From a checkpoint of a small transformer trained on Wikipedia.
Size: width 128, MLP 512 squared ReLU, vocabulary 8192, 3.88M parameters.
Architecture: RMSNorm before each block, rotary positions, embeddings untied during training, local attention windows, paired heads, exclusive self-attention.
Training: 133M tokens, 16260 steps.
Each number is 500 + 50 x the weight over its row's rms, rounded and kept within 0 to 999. Layers, rows and columns count from 0. Numbers have three digits each. The size before them is the row's rms in percent of the matrix's.

# down: layer 3 MLP down (transposed), 512x128, rms 0.109, rows 292-344, columns 0-127
# up: layer 3 MLP up, 512x128, rms 0.119, rows 293-344, columns 0-127
down292 105:531524425582488468505465497502485414486529507575530515480520515438445505601452533497519484555532484631473483518503492515586521557485444566531564575468572542553508506525496527516606484460546545501504499471431463463481525548504638409539489582466496473366511509521603465478592582471424490585518453547554540540461460471449567503523470548433418446507529472574457566517561526480464380513486
up293 025:473531496387488581511543439480472541429535527527427466469552542526429462637533493496469373514436558472507470451474512456526562515454446521442539459502546582533538596439561456595601513365522531542538513476557515417476441461487531521511502519456568513419585519469463505572436526493535470482563536473508440549475497526541586573415539542546552548490478482445421476530462535475519542426526
down293 019:592374483484558468487406475503596473457553479505475480477469517549577563461487387540533470498509564476515581479489445563418502484502541490634481477473482389456522450537497542558464552463425527477481448487550577560554406449491493565478513568507548539504430538493576528524437512367494495566558495460558519495532444530514461472410489472493491474483424550491474524436546471483395490436583
up294 088:462526487485425444547386439532466495566495527515427612503516530525509593422496584488529490521558486456486505486539477411414494521451423535497554430562544569562527580495503439466514512539414512488444492454469512408483537496482431505536572534479608504475523508470501509516559448533621448506557480505478580563395504453430479463541511502507515640468433454496483488505431518352535519477516
down294 101:414505501520554555537513455491443489843479533556534560494542408517511456504553434587473516449430490512526498468476477486487483509471586522468466503493504513477530483581468577487490515482499488499373479525539581552482542491554457481473494514439518504478468521519532535567541524482467445478504502501526522532546443484462483466441571478510531473463497454541591483526527516514581564483476
up295 141:467440551461543548470497443512469485480519560479464523492468501461496597586463451437528462583522571529416543488495592543536514535541542445425526532493498521584577484522461400601482572456516652420499571488523523531394443545488470581528451495527559490435517491474489459577547518387576532482557529472518528531423463504498569486445525450425450556441530496530521462491376555460441487524481
down295 138:469477597488553422566455436538524507444502417427491484585446562493528396543460381500391645538471483536489484503478486457562473538512447505383489393464487610574468558535490510539485510515501549601495506541487493443538520484433471539544518501514537492442428497505482514594456574481538530519414460580481502574531521541533531442600473539486432508588573499481470512457518493452490541492480
up296 122:518503397473512522421522416538466501496494577486419534534425471615504478541536516497464469522601555510519490481451643417495535500420450471493446534508483502608463524493593515477512534488518646409548565477439574484430490509442496465493443491463544502535554507501516431525576505534465463511587474556497546530519627505441491486484541412505462583529516402571448420461473488508538458514477
down296 117:529536510502476507491449457504464463601433479511472497447557532499507573436454541508455352473583426445538457481519518368521547534553494506540505522499518515445496478507549564560621550505471485475545465477450493525535500529493423434487483502493422569482495503559589644581480467506571537538524551512523543392525463490553454475524627498418518504453550611500549473476441412502464427548464
up297 040:415525462457502614549565397500506496386419504514441450563491442519468523558485578508493419563467499561564457551559517435506518529473459480455504523499576492521500537488533394509503484498508512523548525504556573372517435441423570502551524483533532625514580540392414453517544541443514491501523434495506513491473519474538625561465564460535472596455434489433476493569455490459539458508491
down297 035:598431426584415452494542588444562591437504462491571479433504457528518432511508515496494513453567566488463515494523409563484575470488558578521506453542511530536538517516454511441538441537526551518460484416495482521409477590485395556458473494528435532465497470495556545572453377503548475512502522536365376533521504619472459462550555461473490439483508554530511505473556430515501492517578
up298 026:444531444450556528470477428518482532436419565471463419450484455469425526514522565503460439556507522516535377499509525465585518561448521444440556476452580557523552567452556420523530472398556497539462534528486562423403479491460480550498536515403610617480477528458483522456441521460525449496548477518509497454488525444572573506450578583548524574503470455475445537472422600467560513439502
down298 022:517482517543472564526513611495487509519509511440482543484423462451475402560520496461429501630588440537525567560507544548491538562519546575491485486508480531492529445470411510426511500496493463516499443473473543493377524508442533475536462581454480534461503454542485343650517585566460604566491583569459480480497512553473502502542490484528514544468474472510484539565516542614403543530446
up299 021:446587480434478561466475529546513506464451549472442388542458378515486454500538530480510423567512516545539432534471484495561549503541440468463491546490552477527538549418555433619502505446545500465512511437487497431438499500510534550566539488395537564512523535415479473550525556479548464468584480464515408459427585471538531567421468400523585570426470499439522480563439547460587422447517
down299 013:578562508498449444589522490439446494480465415506530400429471508417647484543532415489510510449490387492438580570430459539533481520458441544461514508549555523486462493512544454481529473482434549592463438474491421490500583523488493504413505548570541583519463565519599501573450523542557561519502402555512499502513431563486505502514572552468492481467526412536525544479481521469402607509483
up300 126:514425503505561465474483469450452512423480538435514486491470517452509456499494463520458389533460489500500477491548456515417504523526483438466514450507528470515402481491500508573558558540410465442472497521511428497552350488515541537484485522508564412427569529514501454474431458393584476518563562491537531537565594474559496468348485425507508462523421393416556469470563544521571477451617
down300 121:459538522530673557533564515559487468509508512616428559453477533368452416490542566490428551473439458460467565533432505648523503524554527490550399412510484504474390480454431500453483482502568554486449519549502491506580478541541489542456516564544477509440461493609503480407537517469476517495505503584481508471491462505449483448522557452502440498479510458455498447517417431498537519442451
up301 028:468522406422549507419459449523480510440494545467349486506502376614418516559460597510494415553577567491548400514508489455501549528486548484417497518469544505542559536463578429490526504371510555513568472497500511465430431509474556475589540554472574565502546541452452432529476488465517466481570495528514442505452496434493534545407553543474551552456473465487456541489420524468502504451494
down301 023:532487551492525494518576572552462545559575489481512484523578493484479413477548470504512532361496401475420506523510527488491595522515446505515467436449519488484488461421460654521483498537439536465553497572470499507537553512482442467442471385544471505627499508527558472453570492503480503397480506533410494470563519544480427499552365440452461541465488427603514504474565460578469499577508
up302 116:432494556523444519514446449494542562485537562547405466510553554507434634483491542527482449563550518445490571478465506565528531554500431471552627554624510467567553487472480411453599516486415455530493466577505494484477442545471531545524517528398621528452575507424445528470551463497513538496558517499560501503481542511515466521502626568452481549542480433407440442501519512448473552497454
down302 121:412533549552451453538519553377563477494490515534513548559464538495496530508406463578462528505475423532501470492527538431514443535570538501398499521430421395351405440481462432537497570587431474525443456533505526496439501451442538462506585491554441415445552473505523518538520510495534491577451522521536506414477520435482524569490503524548479388462477404522533493438456532543437548457543
up303 141:506537474392484471504540518512447553353472544465471532479458540509490481645447492481438478530518511459608544499525465485533477580528493441517529495554447467513554589459439540622551501484486495543546492576572480463556501505473467400510562466532526407511535515372487412504585475503470567448475439552444376466486444435511495543495453536503488553569498408452498435480529494551580519494512
down303 141:423477554529436513516522506593558542411538373386488561511561566434443381409523510486464484541552510436469530439469517507500449484483497463431453574429461483532550464493456484620588557516461442402533521526432524586479465595533508471497509527618405489458454480475549493510489525489564492452544547421467524468500524491442448490512572517491507556471525512532537550600503488529573532489449
up304 119:453542503488510517543534481466430533425450498364468502454504530434559487566440518524542476486397505446524463486546550446524505491501596434499433561404592435466493580485508424598456446439528549541554398524446515419487548491498526444465546485568486447547565554456483448564560495522454538498462455431456515534504456459536516506482560547470581549437560476356568445491440494525595501486522
down304 121:486473530460554490490504455522474503462535510518431518500436593458450507570517533428510552387390509573431476471453442592532550501496497638545444507460461459469525578510518447528510439528526621503434584514495405497403466574494597494522504543558466482461439566471485522434557455505546558439518501590401519481505539537428532465464586563472438441482523495515512505549483437530498457599454
up305 104:522493597449444460389423483556533533474520542542492547456531368558456579507472476456511449532518475429533519519461538488423633535542404461466503469559514536519543458476564403481493482524459419456469449489489468533530455491541553548502565488427619582436437569518515542442520517516464425440505491556619495557432515499519470532523482528446460525458479477486466459525415528465554635519509
down305 119:481441471498439527555550580535473548451465473578524593447491453500494430442434422548471508374455451587502451512443592438527496464467487490568390538508456468428505472540594544524350458510509448536555552555511439555573565522600412494508449422520443575512546517405467534490550501525476435479462479509497485466505496443527477483423495468461502492531449514507512504476459489507525501635568
up306 028:423570489495459575435496420556449474415395536441466444487535466515453541610486501531527440563552549532500420446554491439484539603528556489504431452504540498482528567487483466583508465402445520550567495458470494497464491459478520540493547487489526592505531491411458439442516485458625497485564566459532400524512514444545560535376567581489528514514384478471507541584486514524576488501477
down306 026:540468478473429546472488550479545478571607436559451531492443583548526532477481429467457445589501516503535537478508598582512534643522496533500462501529599509379521541525511528500413506491457475458450433400387513444478455516480521506490485474482522488481480560486428515527486677502520482520489447550485572424532523592510470483541416580435474523506481448522548465511546558486474571562558
up307 022:505486425472519522501441470559437562413448518569441448549526425534453504552513509463475367528477520519525456477490569502520567523508462553433477503508540497513516580459527439509599461446503602409473526501609503489415420449445529472564515449439516556481496513431398476477465592451588476508529500520530434457496562435507603586426557502530548535479473515491517531573469547459599456482402
down307 015:501576538518410496461577532405464556498484548590425517556524473568466497588528527479482536458560501484465534534545555540496470550487453500481586450589530570517445422432532473456489405453451536550454476556519418507621620447499479431425498451507534516489545457409513485465490455504366492461527485455516481490475474529556486533596374514435582499530450516467421521537473531532457505517565
up308 133:393459556520456600403472486479539503414497507410546447543543430529578465533510487448517484479562559487563431512473532509536527549505539475502500521333527504453455471527485439573444439526442502516500574479545468496509454423512484507485524561511540563441429479543543388504606457533500468534506568552621533500474561471631605517466454530430497500424493550512476523485433523516564544480497
down308 135:477494482458433480487523580529549458575515399610488498529452544513573482412534509508497508486465552441430502552492551475455485468585536440454500508491536547567475464520549476448543478553554473448474505418600510430509497586581559476483525429419484434560389510465575540475503425501464475523484502542516485505467623391565530604479455529464494477444601485602562514562482441515499434572517
up309 106:448509524503476490408389512448483520361514467455549508567464498518508463470430480482549547505465554549441533465590427486502480563501516419492436540442475465420502484427513485554546457547525469536541554509483476578468523538480584445503513505589491509521461487512535437469479467474692507434499477434475488537433569432587555494493474495563458450496499467416478494473555647610506460542504
down309 117:566497489416578407522548525519525488551491556609534517453466584402473502546558479538561479507521570436512433579530599532484543540503536552504524574496544534450545569422491569525437511563511580528443399434526590547468475505518461519489453531529501485472469520459492482533521523463500510605510435585422461458491447529490478538424520590452516554404458428573585472578527516461541517599493
up310 026:382516489426477497408552490553453475373487525522405401456536440515458506539539523452494411501531512536462472520538541543536511582510491505431494542439538490522557638503535476478571469394504550569602514535549588429431457459492482469539456430434580541447493536496522497569541534484612489487558552529539465547444526530525547564487506541541485548491425506459471471552444611508464528451485
down310 017:448489594521458468524464447457545505468530507488558524525410504434611538543509507476485440410524490579544530511401433480480563479444499518537543528516463442527480420606512441516434485531494412505545461395450398487511513443429520623387468556460508495496494579452465441487433461493485443482563460519517432554538544556468527464470498500539481465467475520508535503421372453412425594507497
up311 133:545612507486465523485495487591552522464468517519390529563520579527438537487501483395486420486508492403519538586477497576561544591466412513408512535523524487516577505453483398469572532547440465544449477533502544482483450557426574447483437506523598560517464520424439498488442541407473511452537499547459541575526522427463487487513526518495526513554511443405432472463529558408591546545559
down311 138:526437501398508530508487464401580447466544422570451479559522515508529503433476471461548391435394474513380553484481412524478534512491428483405429516557476515463568449516528415583478484473514433482523459514508446455553412535491463413486485575579569497475575447517474433426489540479579383455448478541498519600510538516495522416586492507451485502562490516552467467534477489527480490498571
up312 024:456476465444489511518483480532469498429421512429461517523482404607426507505557522481481451613506516504495515562525543523474559490515469573466426488489506512531556643480506419473507510433543508501452469520513517425439409440450452484512523470450591525460593489450434489526496599462601528519514635437532445513492597435523577504463527473596528538447395452468502460582490538490543508418489
down312 022:507462483498473538510512499375402532580501554574414496504554539478468522511498523583558534415446500502458520446585552499546482563527497446602548474532553389470585503530482615484469570542482498538560474515415522425564557514484506442457484457476511501546420576462498529552511504544456495524497438554468573449506425537509445488501488529393495566384487380525548557556561434453471523531536
up313 020:411490452496511522539555437587479449405484506464454476431499478468430544551519577533542384611461515535509414523530582451494575514492552423499470574409503550517469608493504473534456521471534559470588462499536503459476421441455500494517559384502565553448583476449512510549525503470546580509514468482585489484425476415547534548464464500555529583426483522455447517506460564537510432413444
down313 013:571557462470518423565478516454474482467477468479484470497440520429563542417458563472441534462615533588442395460455416561481476472415455516475457518448589463461447493439517580539550442502467449554492514525515436495549542592585453506446486452583392460507505427461489483571510530479482480462497516467530605447492539446530488444549458453425558537451487561515556465378509471532453490534598
up314 144:451521552516489608491499474512543570364521475488525464562531363535485436518506494438403447503527500534501469438565575471532477476431552452500456473421481532459468563504544526557499441514514590490572538473529458428544475392486514509555533517559445506539522522450490504501580456573480580445478474494534451421416509462629486562498445526532482523461538526450449528457540501566562576355510
down314 141:526491578443488557550496478540497432506557533471561576512484484493532448468552575536476440618437513555434484487430496428544479465463540569477429452558540528548600508585588458510532496535491521537490519395555498583500548505476496510454512487520498473505508493540470623473468514510576601488478533372543496482567536390452534532448501544420483452383483545519601543511461410438461430510518
up315 110:478545473447447526526433519583489527479461535498442557561498518522501519527476501502468449504501480608489425464491480466432454480470440479502452504561464567564561490501575471443635518492535440493551420512466535526458447388442450491515430505346514638525495472441463499481555545562436537506570477584637588468464586553502516498433432542467489537484434525476474440458507457528525458497431
down315 116:410489501480467534516487574554533516545474564491509474422505467469540460547526423561494450410476506490447520481555410554518464521463502481514464468614501568502481392494517521470519487506481530522479451537405560606534480475432532563507476574465476521572553519418515418471420569435457454529455509528531496472502565576461412408471420472519438540522524553451496495409595514593534560650469
up316 125:533486432446506491555491466503467502491426550566399452476455503511363537551478547428439488580461432358585556404489406540494577595529445546488450529526601484559517511491490488525525436440481489422608521499539500371555516494538493476560531432496552492566465493458514501536523492458495567486560481493582531541493503477472542517538464620460492510435432503464438559486503482438471507490441
down316 127:558486484561527491431458533423523453411441526504378476449387492551460575436491526493487494447582570485534440456459486651472491511476536489487532444526463488443534501450461467532609483600534419449496493496571537550436483505462504438577506533583467444579527545493488463466598546432518494535510494548557518564512539467530518456547450521499480420597557466535528358478516513532436494535536
up317 040:490557476458476546516541448562511511443462536381415453526487414495441494574463542473549424549519519578516478480438506496475562613498452451402454514507553409534455530431510450571484504403517534466495491493539446428379457403494547532522544501486558524479515547443373417544526548454522503571525474508501494479549549497576564583464525518554486591467471482479495533547480652485524529472498
down317 037:465452560578555557432417518459478498582503422601556575598532456571517510531522491516449444565508435486477488431494529562450444544511553538555592552571476556537462523569407543492439481511435488516510525481524530452445425528626609563431446496463510545414469478620441487526445512457443536628468462453522490548483445559517468466503532458526485437457448485487484477516516490455524476514445
up318 107:424441587558424607497477384513468483449400562490459574515464425436524465580535522505508526520552553501490563465533505616575521520544500514522529539493484471524561536548534556487539471424547468560480464501467523461537478418489491536605490508560492470485578605390451504484493521608519482508495480428530500521490539544540472478491544577573539537606532501510568577382469489507501513391509
down318 118:512487531522553488487538480489509481406601579465563517542435517533517419496503501591521467473475475504488467575407477461401575481453550586532569495529382465377597525504512446521502459630428501528438508460557516503444460515616534526556459562504493588490478481522522472515485460527567611516455477545443507473409527540538533471488453505444521543422524472561423422469485545508558423526512
up319 109:478427439427502513515541427459542514470504475432429467473553496528387510539522486577534509632498520564482483483454531537508530451570565449530446504479485453440439495399543521537495459484513463448623539506463426507452540531362471401602447455518521497515460488514556433501456504450503622549554552571491509495543479561547531527533574486513448467524514480515521509455439625432444484399524
down319 117:487605450531524555487471497403538438547435554547545499469504435487412521515572487534490444428542469462463440515493534456549580522471595512544436482505574523520506515506493544434464465530432492477540488425557468560490589487556400532477502424510547466524536447467529483497493484507519547552457557501442499406484406544478433446509411500373597493433470443419566534406488538588532577586530
up320 124:542436425427541472447432502575564477495545423369430522480406536470462529433468483522473494486508543514511524446489473487439590554509536482474542572567518505524455562399547531457475449500455528468502511461578577470439549551516546592514474470480612568459472542503412516486394489469554544499580491552480457461531493456559510546529541508490552581464404418490590408526562562526491481499579
down320 132:432482482580469538480434594524448508396406523470478523490449453536557511512498449489527497521568556539463443553503533537475507479523413472495530452449494413490426442518537439535531583467440431558597548559523492523480551462479521561472453437549422545577499467565474543509436553445528517536397485491543565530568601498601535534481513466543576456478485513550416507473511551481488528322540
up321 039:505573542463474578428557493493539505479525471439454520558400461493535435535463538481573442480538549430478489395513583547421503515554534508478543440493494524577581499523574470560450555497570481417601538446476513490417380504454519456563531483463558512420456435550505502572575500475525540503564584486567493455510522572449462601404397575488507525484519435456482574457470519506553488450482
down321 033:507539468448500495519523488536562429481496538519454471477427541413498489532405464521557573432512459527487516463584439398494433460558446476575474516506454397454354470481539466496545453542479442546503550531458424496569407502444515609562517429517492434537495483458470447612482456460516604458471488534521596556487468417481439463535437503488554482593426552515540442478509437439550477477501
up322 023:450554398438518516504483410546501557421508569477464486531517462483494594550487537543530481545438563509526425502506529477521500504410532422404459552493605513526496498414552443511522575484489532504548488523572484464467424525411498519504488468461514552466534502449437463516481494414587413506602493542498435541476621534603534574374527520593564584525469517437502512552426546445476511485493
down322 015:583528555519480539492428545453542470490447410567445539460504477552553462489469408489450442439486524428435579496515457464582453403537465530481492598538460565501506462577430461459418454550485391428420459533499467542523575550480491529497393515518472525524411583428476485528454522545449426492454566422536481475555470545476444526517555583547550485521553520491469480525460426449382547526473
up323 137:467449571421469531398553424541518496462475581428478504514435517542422524488513593486463535534578567464547518480504448501527469501483488479525539394438488519570534533565474561479513572429538537456617481507467534541508483498432510529559544519536557461484510416551510525475589397531539366375569527431464494414502583540513575522527494458493428528474527459411470516569557527506541539544451
down323 136:397510444496604473522489541517538497494571519486428493518489467518525604583531539453542501529478440446511494503440461624544510534471479371532441546485433482455489447515368448513501579418468486510480492443480508607556570489481610485555522500391496505496507464487444561524467584463416512502502518413503539455552509469521521473505423520495516517546528548447458587395481565547503520400574
up324 117:486558569448474499507428415521484482481479613509510433440446506444445553450459507520490554575462641503493468448526480505547498543496499454475585503409542454483480504510553429450531502525480500375478502579447524497505469510499606455499571481423536598524543506510467447549591466406547587531484520531596551560392498551541513477417523526484543548418395511479533581481498524455520435522452
down324 115:510591567561468524478395388392509487507492557494497473493461520439419443528432549502504512571472468532486455474524591527451434532461500486418611464541516438439537474525521480491519581531487561393501544540504411491484513401554492474567561503469507500603479511628480469527522562569540574465477508506487563391432469515538513443514506446521564496494565583551440510535535560577538529546459
up325 109:510505589480514534434510528560545564450493566385574407485510511387552476529441592448480452492491509502488396497557526499506421612527525470432436527475492532463505499498488497582461544557473496488555553505508463533474450371512503526572440456495530439553502529465503484499422473451549536422592538421544461561563537400546532533417461448578602447559440493491503539552547525467561547497485
down325 117:471496496430548446519513540511449450535635538511472564373557491552555533557473496550576581418550482511528441504510603517550440503535489554565587489509412606498546509472415460508449544518493493507457534467444487540540479549519514492547457405435431460581555514478476531430560560475489440513474521480590518537464402513449587518577512563531515507405512471509414561498515507561585519568493
up326 146:484515497478467616472471473478551435446456447509368445528514483486498495487561591548456417539464611521501479435504499376530455544506535498413481503453481443548512505519505551591534485533475582528473523407517485487502500546456490403534552520544562473499564635507397440465560521541556474582510446480472485426542592512479477597539455539559519508489386470472440550525510511488496424444544
down326 138:476578461611472513455491545608550473386508536558490478425438384455558463485477425534517490571448497518544563538397505473448518494514533546477499516544536507543562493476549488584514525492523598497555495552443416527454508479546488513411555451531531467532522518477420577454541466567465424502389494415505492552406547507528444453560594583462473403487460445472437562462483517488467478451520
up327 113:485518312561543481485473489574486541492522499555467534519484541547463573600497465444453484460456527548501533453468422360570506553487509513477446551530456527495562550439485515594625492451528472527577546502480514436475473475438514548477543460515502456554582524483422517589604530515497473433483506520556549541467522418532535487465536484515507570516542493498416476585534547500592425437586
down327 113:487559511519472586498454507588455466505539512515501550465455520504477487469530511522499538204487478525489545539428492533527471517440523620532516579555506568529522410440449513512565505470557487578478479488525468547471599592453542501504477525512452500482479418527550567505517466507432526497490526544496556515437500499487495448566491493582514435508562561531507540405580453441457504536504
up328 047:476457455476533565509518424637491575365505501490474376545564438486436538513521584449432445537463556546570539480543630488460484528474485495446441512484582509430499581483566498577590543411554502515547501511530525465482477474417533485495560468497521481479503549480450460549555495490540555487512510535593476486475507441570572549428505505585525599510532474429476507493467585533516443410503
down328 047:471477604519552543466516494477462459457491524535482506412459553454528433473456531481517512434586478502475566473537464476608483548573511560458524573497553598659596498483528481446415536518471535533597464473544522548493507541520539530415490541490485552419621484528508546555516535503426589478433572554478450481600509475446476530651518559506517586530517475509534512449464509545521457462482
up329 132:499489457491583586430637471508450559473531464440438507540437535485531450435467498481441496580509509591534384602574440492416502580469478550493512506495464491539428541506523527465540493524533477486544433526544473523551521478476600511503466462486563527453604490514480486529461487394569446469489555492534441511634527428618513499506430444489502468567372457538553516484536473531498440449507
down329 133:487489535493484541497459565592595510407501579448548443615511416500534515547566504569477539446487476479474528495505444536584581421516421462456439503520505579545541460486505560551496495490512543487480530443441423492509485390476508447490526464467568461575485541482490547469554410608516538470380503421563563471549605576464543478482450451536548476543547513556514514475578479438454597519446
up330 112:518523460503523476543408447506532542469481596465386529473472491484517537545525476490461526604530551468565468561487542535450482589434461434441527598500471528585486595493502445488509526514559465454416399474573595491498450463437551474549496486505547464507529449519537405440501601536540500474517525580520527472582601504444497473494462557551609444493461441513544566488431476452638508537471
down330 120:450437534590438572492533581533486511440442502564452524460553537507564428513478447504450498384447518492515528417504443473524478495490490494450480550555499470412467497647512515438460509406427425422523505466502507511429547509489565442470441496539422391553548471541545471537502501516404556625457486531516490542479555556392541461592458541484520478489566412511571516455478504526497478411504
up331 021:404467463512487502387529466592490561413451550470413470529528440586526604544526508473511437641529552523538448465602504458547467534552458469472558542521575484509565570448477454442549466442583514478547513515583555470439535522455532467539525483450537543431576539468463444463432546472470508460573576474495463477514499430514576581425477554526517590487516492399532483540451556528495504454520
down331 015:561441482483548562487427506431465528456494549470593544427454495401487485473563471424542528444489535439510466492547531625420495487489406507486461521530458407492555436554511536385492534537510546556478435441467554432539495576501506473463554446562529465488495583404494574445564511495435449448501456451564440491490510486476412449482483523472468456534551512508426457438644440575558534517542
up332 125:388487581542483515520448389502387488443506469458488479463607535418494509488452482501497468549498514442480557502482463472475601531540431476495508559531486515554596552499615520476467516541539490465531548474411460544411431475467533514482447613607556554483466497472509486519555483412558480375525480536502514526442521465470534559509491470595442481479519447419378478489517520568473501468403
down332 125:541528580606429478421546460426503479558559488530486472509556484494488384553482423403440419547430496475469476542478534515479433467509433477482514539493505530438483529411514528532512498427464563422477442524549486548529559487451566547445434556519464499526532478517552547498424524545518612495612483518530450520565454542426492494424549489414561492375495430439490504388467446468492553462429
up333 031:391484437492468589488521435545469567421489529497469484488476424529426532599538502533557385553506571551521461481498513463537539547545535513458469493460526554469508547470546448468555520399520527522467420531578521476432462457476521512538495514432546623390529545414470415571532510473506482542576482534539501451489525505549620569483550543531504561406377500505483457566413548479540463466519
down333 023:534618562471557457552445484500523500571511488568427560532488572427573482464397562436508474489489472527527503627549475497448421461542459572479565519551555497453504507517550498458514472430434452481580450544505519531624492546437486489534506546534514474501507482570509573546475577522448610503541412543479519528495554491485491341513440441555455451614480457467497537514440413505513515483467
up334 024:460506456465540593448472433552475490462406530483456487505510463469391489579530586499565342584468490556505481525503513445499495530485473501435514469525531541511496546425548478561517448517585552484468499466495533447389460429427519530583515462425557543487456566429499425468564533486554439509552575490517428549457546467504555556465550575512532536452466544436518474624452561506521489397563
down334 017:424397606518501521565432501523486504474466529578570498575583519604479542489526515572460441545523430513483442532528494428400524504440510467491473451449532503516562556475455495520487607564532562469528452458445494501433570475543488591501514545528494534464545499589516513550557482499433516494501476467497512572521424481617510441435477555566511537524423447421372470451621513540573521456512
up335 105:446465491469562468457456519533544485314436444319518516497441466497562489522500488473458513513418541465500506452449551507478526624512502498474506444469520447507473458514456532546529497518462508430516566542534451523515485536511565395554578440509506512500529494509461479468473440531518528458485563499567424520574537402589492495488515460475466464470337558536549529466562589582486453541544
down335 111:523533545512584444621561498410521538571518588570447469543458554498506450461551533490430577443490509486504492568536549572394513516526533490538416411497524522447448420461444548428424562526511485451593522474568534466532479507537439499516559541476536513435434485552540443396469499539429552530537474565417497465518439525469436523520470458622429485479521455404413471568520486516537484529489
up336 143:502572543498515509504532538564458499485490538436444515461474469469504502537492504458478469516533509410553464556525481510510563495537446521490485511452490590506452622520505468560596579503563505391514475540576498487475516421458508423562536514514616468590619600513429469603464591500520524386483487527490418410549469431507494548419553465509538577569541482433457490539434503586520564452535
down336 131:560556466430494466541445548606517536636402488491544567450536565510454454518592478547505501504420461558467555462580533546537440465481439522564545475595496499477564539489386436481627573448540543467475519471460494461510517471486515514468524442547496535451502500553449448548559541522427451451419456525487471464510559463428443529485565575380503542469526514438525477444512401577482497479485
up337 131:464604520512483501477544456478608460470367576520368509442421503561507582532469615482513432635537528468464442557488526497489574487504563446354541503455498566552428458526451437487496469522491480447464508529528536436502458482496487558511562561487522529374490530507467407551492527534496499538532525508537516497545542483505471486456505460523519453543479534506446581535486520388585422506520
down337 135:489510466596517550475417500496450524428487484504478492641501470520497562562518419421473530487528461473531459601499544552562517521567454425520495471477489563393434509469577578450574462497495442517588501455529510473506540407471457547454458399568456442526506461511442397559487578473453596550442535522406490482443548503512584526553506440507566535471559489468613512563511476579487500500517
up338 137:542541519517535568556548418490510555480377624515427519480481446583437590522505481475461467594532518405464391540524434422511614513512569473390394485427620599492458460487477490540494501504551494477460553516464545413561503457462482496521505479560560533515496513542528505518456504450517435558493478534501530513564533473503570553448484467461435522500525532442571401553446503440497524479483
down338 136:449493464500495456534476442523466496539420476494516469458565415406506528472546618417529590504465426390499515456476555556555484547560539512479493378588455519487513543568496496409517462572494526417577468519541508528506441507421458552445509551456541502619507508591481443479518492531533552609439441536479479477506479384515472542487572505524534487448537526415486559540539416530544488590519
up339 122:461474495544508468439537447539567467466385538398513498591471503527494608539564515442507473541499597443493503477475444497543535528519544455446453424399511487430459497418486532550512545381460532432561559500461500465533467502513474435486553439455490493507476469547563380491471476539497521529465537569556552478436533395586558524489555499448607476484366502571573468437527512499540449511552
down339 125:476480512526545600489524536475480556537436479554463502577506498438510450484540629532468579504537532449453448523526429458427477524472481514588410465454523529516526502355476539428525483513475445454526511570471403465525417492632472485558548523534518507513464393522526404546508547508410514472504489539545495520526453490470401448525451546505453382473541480445495564480508522526649509454554
up340 121:382509540503536540560550454550515530460400479504428531490505405464517547495509623492463539498489586480491496418533564574533386526416520478438486494460511462432472514535542559526581519379442481561488581499482487556479464455364441512482404512580460500443518608507510548510566453524582485500520587554472510547508487520513503527501491502568563612520489537498518612487489526448461525486506
down340 120:514444423483500462424420499540492335459568458488520564463475522441455527525491519450470484409478542488450534571487505579487473491467560580517527584530443562468612558444446471531564513428553550547501471407473445551499499569580609518478430502506443526443437583552528501509515494541538505550523471514453510454540450553398510570520519462473532643469479472531475514420472446499473467554453
up341 112:438488448558640546519457460486555541482487523469504359567551483478597543571554489508525441473545515571448502433435454495500457558439553467467525515398547470419481474528571500619516489401514501460582557477526431483532478496406487441486543550531494456502570488521394473569522543527522445483467551481555543497491608471561522509394568498565478514472532552450439525551500552470558459471519
down341 110:493490492547530539492443519580434417510513523513495551449435552510467534526507445459475548174526471445545518550469552566457469593467454508549527503566540537514529458472440573514537491568481521583476465516486567490524501590496537521467435425476479538483457467458511511489462468511478493466486493492521516449434451478468534434565508569493520459501470508475501506513552443459523525618466
up342 118:535469525526508542570482490470555560368519465411449447498556488549511460471474532449450384517488574465506553567508445442438455501452547443498467499417512520433533440545504453590454502515466477496523539536526412540441447435434474518621514481490621470525411472502526374547533465418506440565533543479598468453583477483525559528525443493459484484473455523435535500583505568496544517422561
down342 123:470513445583538422491487584443520475455510436609497554470530459530470573559508515551468428444421495494489538544504482528538496405518569511598476567530581581480512564526409554386491476536488507448447487519511550512540548482654497518452501571493434534446472569599536505437581524509425388422513470533460464501474468498486492400435521497469421510479514476475572511425445475483507459550490
up343 136:511496403539460548609550411491442493439533540520503510462491491519562543479468520460438383499451528496567500377558525440471473515488531530483542528567501491559496618532510513491493477441552499541555528486482546514487386450400541432493511510525484472580514487405537516569451590495494540499557517532609560493417544465481478509533568466538554695436505466465497501472531501506560465486580
down343 128:473531542550505405499512492525458563509462480566552474507484654559496375479551528457473435498462476504415518480406519529424503495506581457446506529517487467492483502463477459520399551587493448528499494514433576534616400482420437437552446513457422501522446434493543552393347515511501505525447497506493522430550446484587508502563550541510527401548501481540538479505538488455537558499531
up344 027:472465529513543563405489416521518490378398562491493479451562500520428514604448538509516446525525476538506405486471438451493572464511480508406476531468533472553526550478545442548506442412551550478489544475433497428445385467468609495543549447455543547452540510421364499488482461479550467458579478482562492620557514476538548604459514528567513502511494545481502535507451529465567541436538
down344 022:454502543516501389409516479444500504583526485420515457463492569578555419456580471557462517352548512491468504512538538550553544507492450535587549534479460500502547418489454572511495596525400477495509462462406590492520475503427518514440462446517493511496477541530502606500422431555489507484450519442462455470527557514442442458432411492503607503469527471499507527503650551525430508550461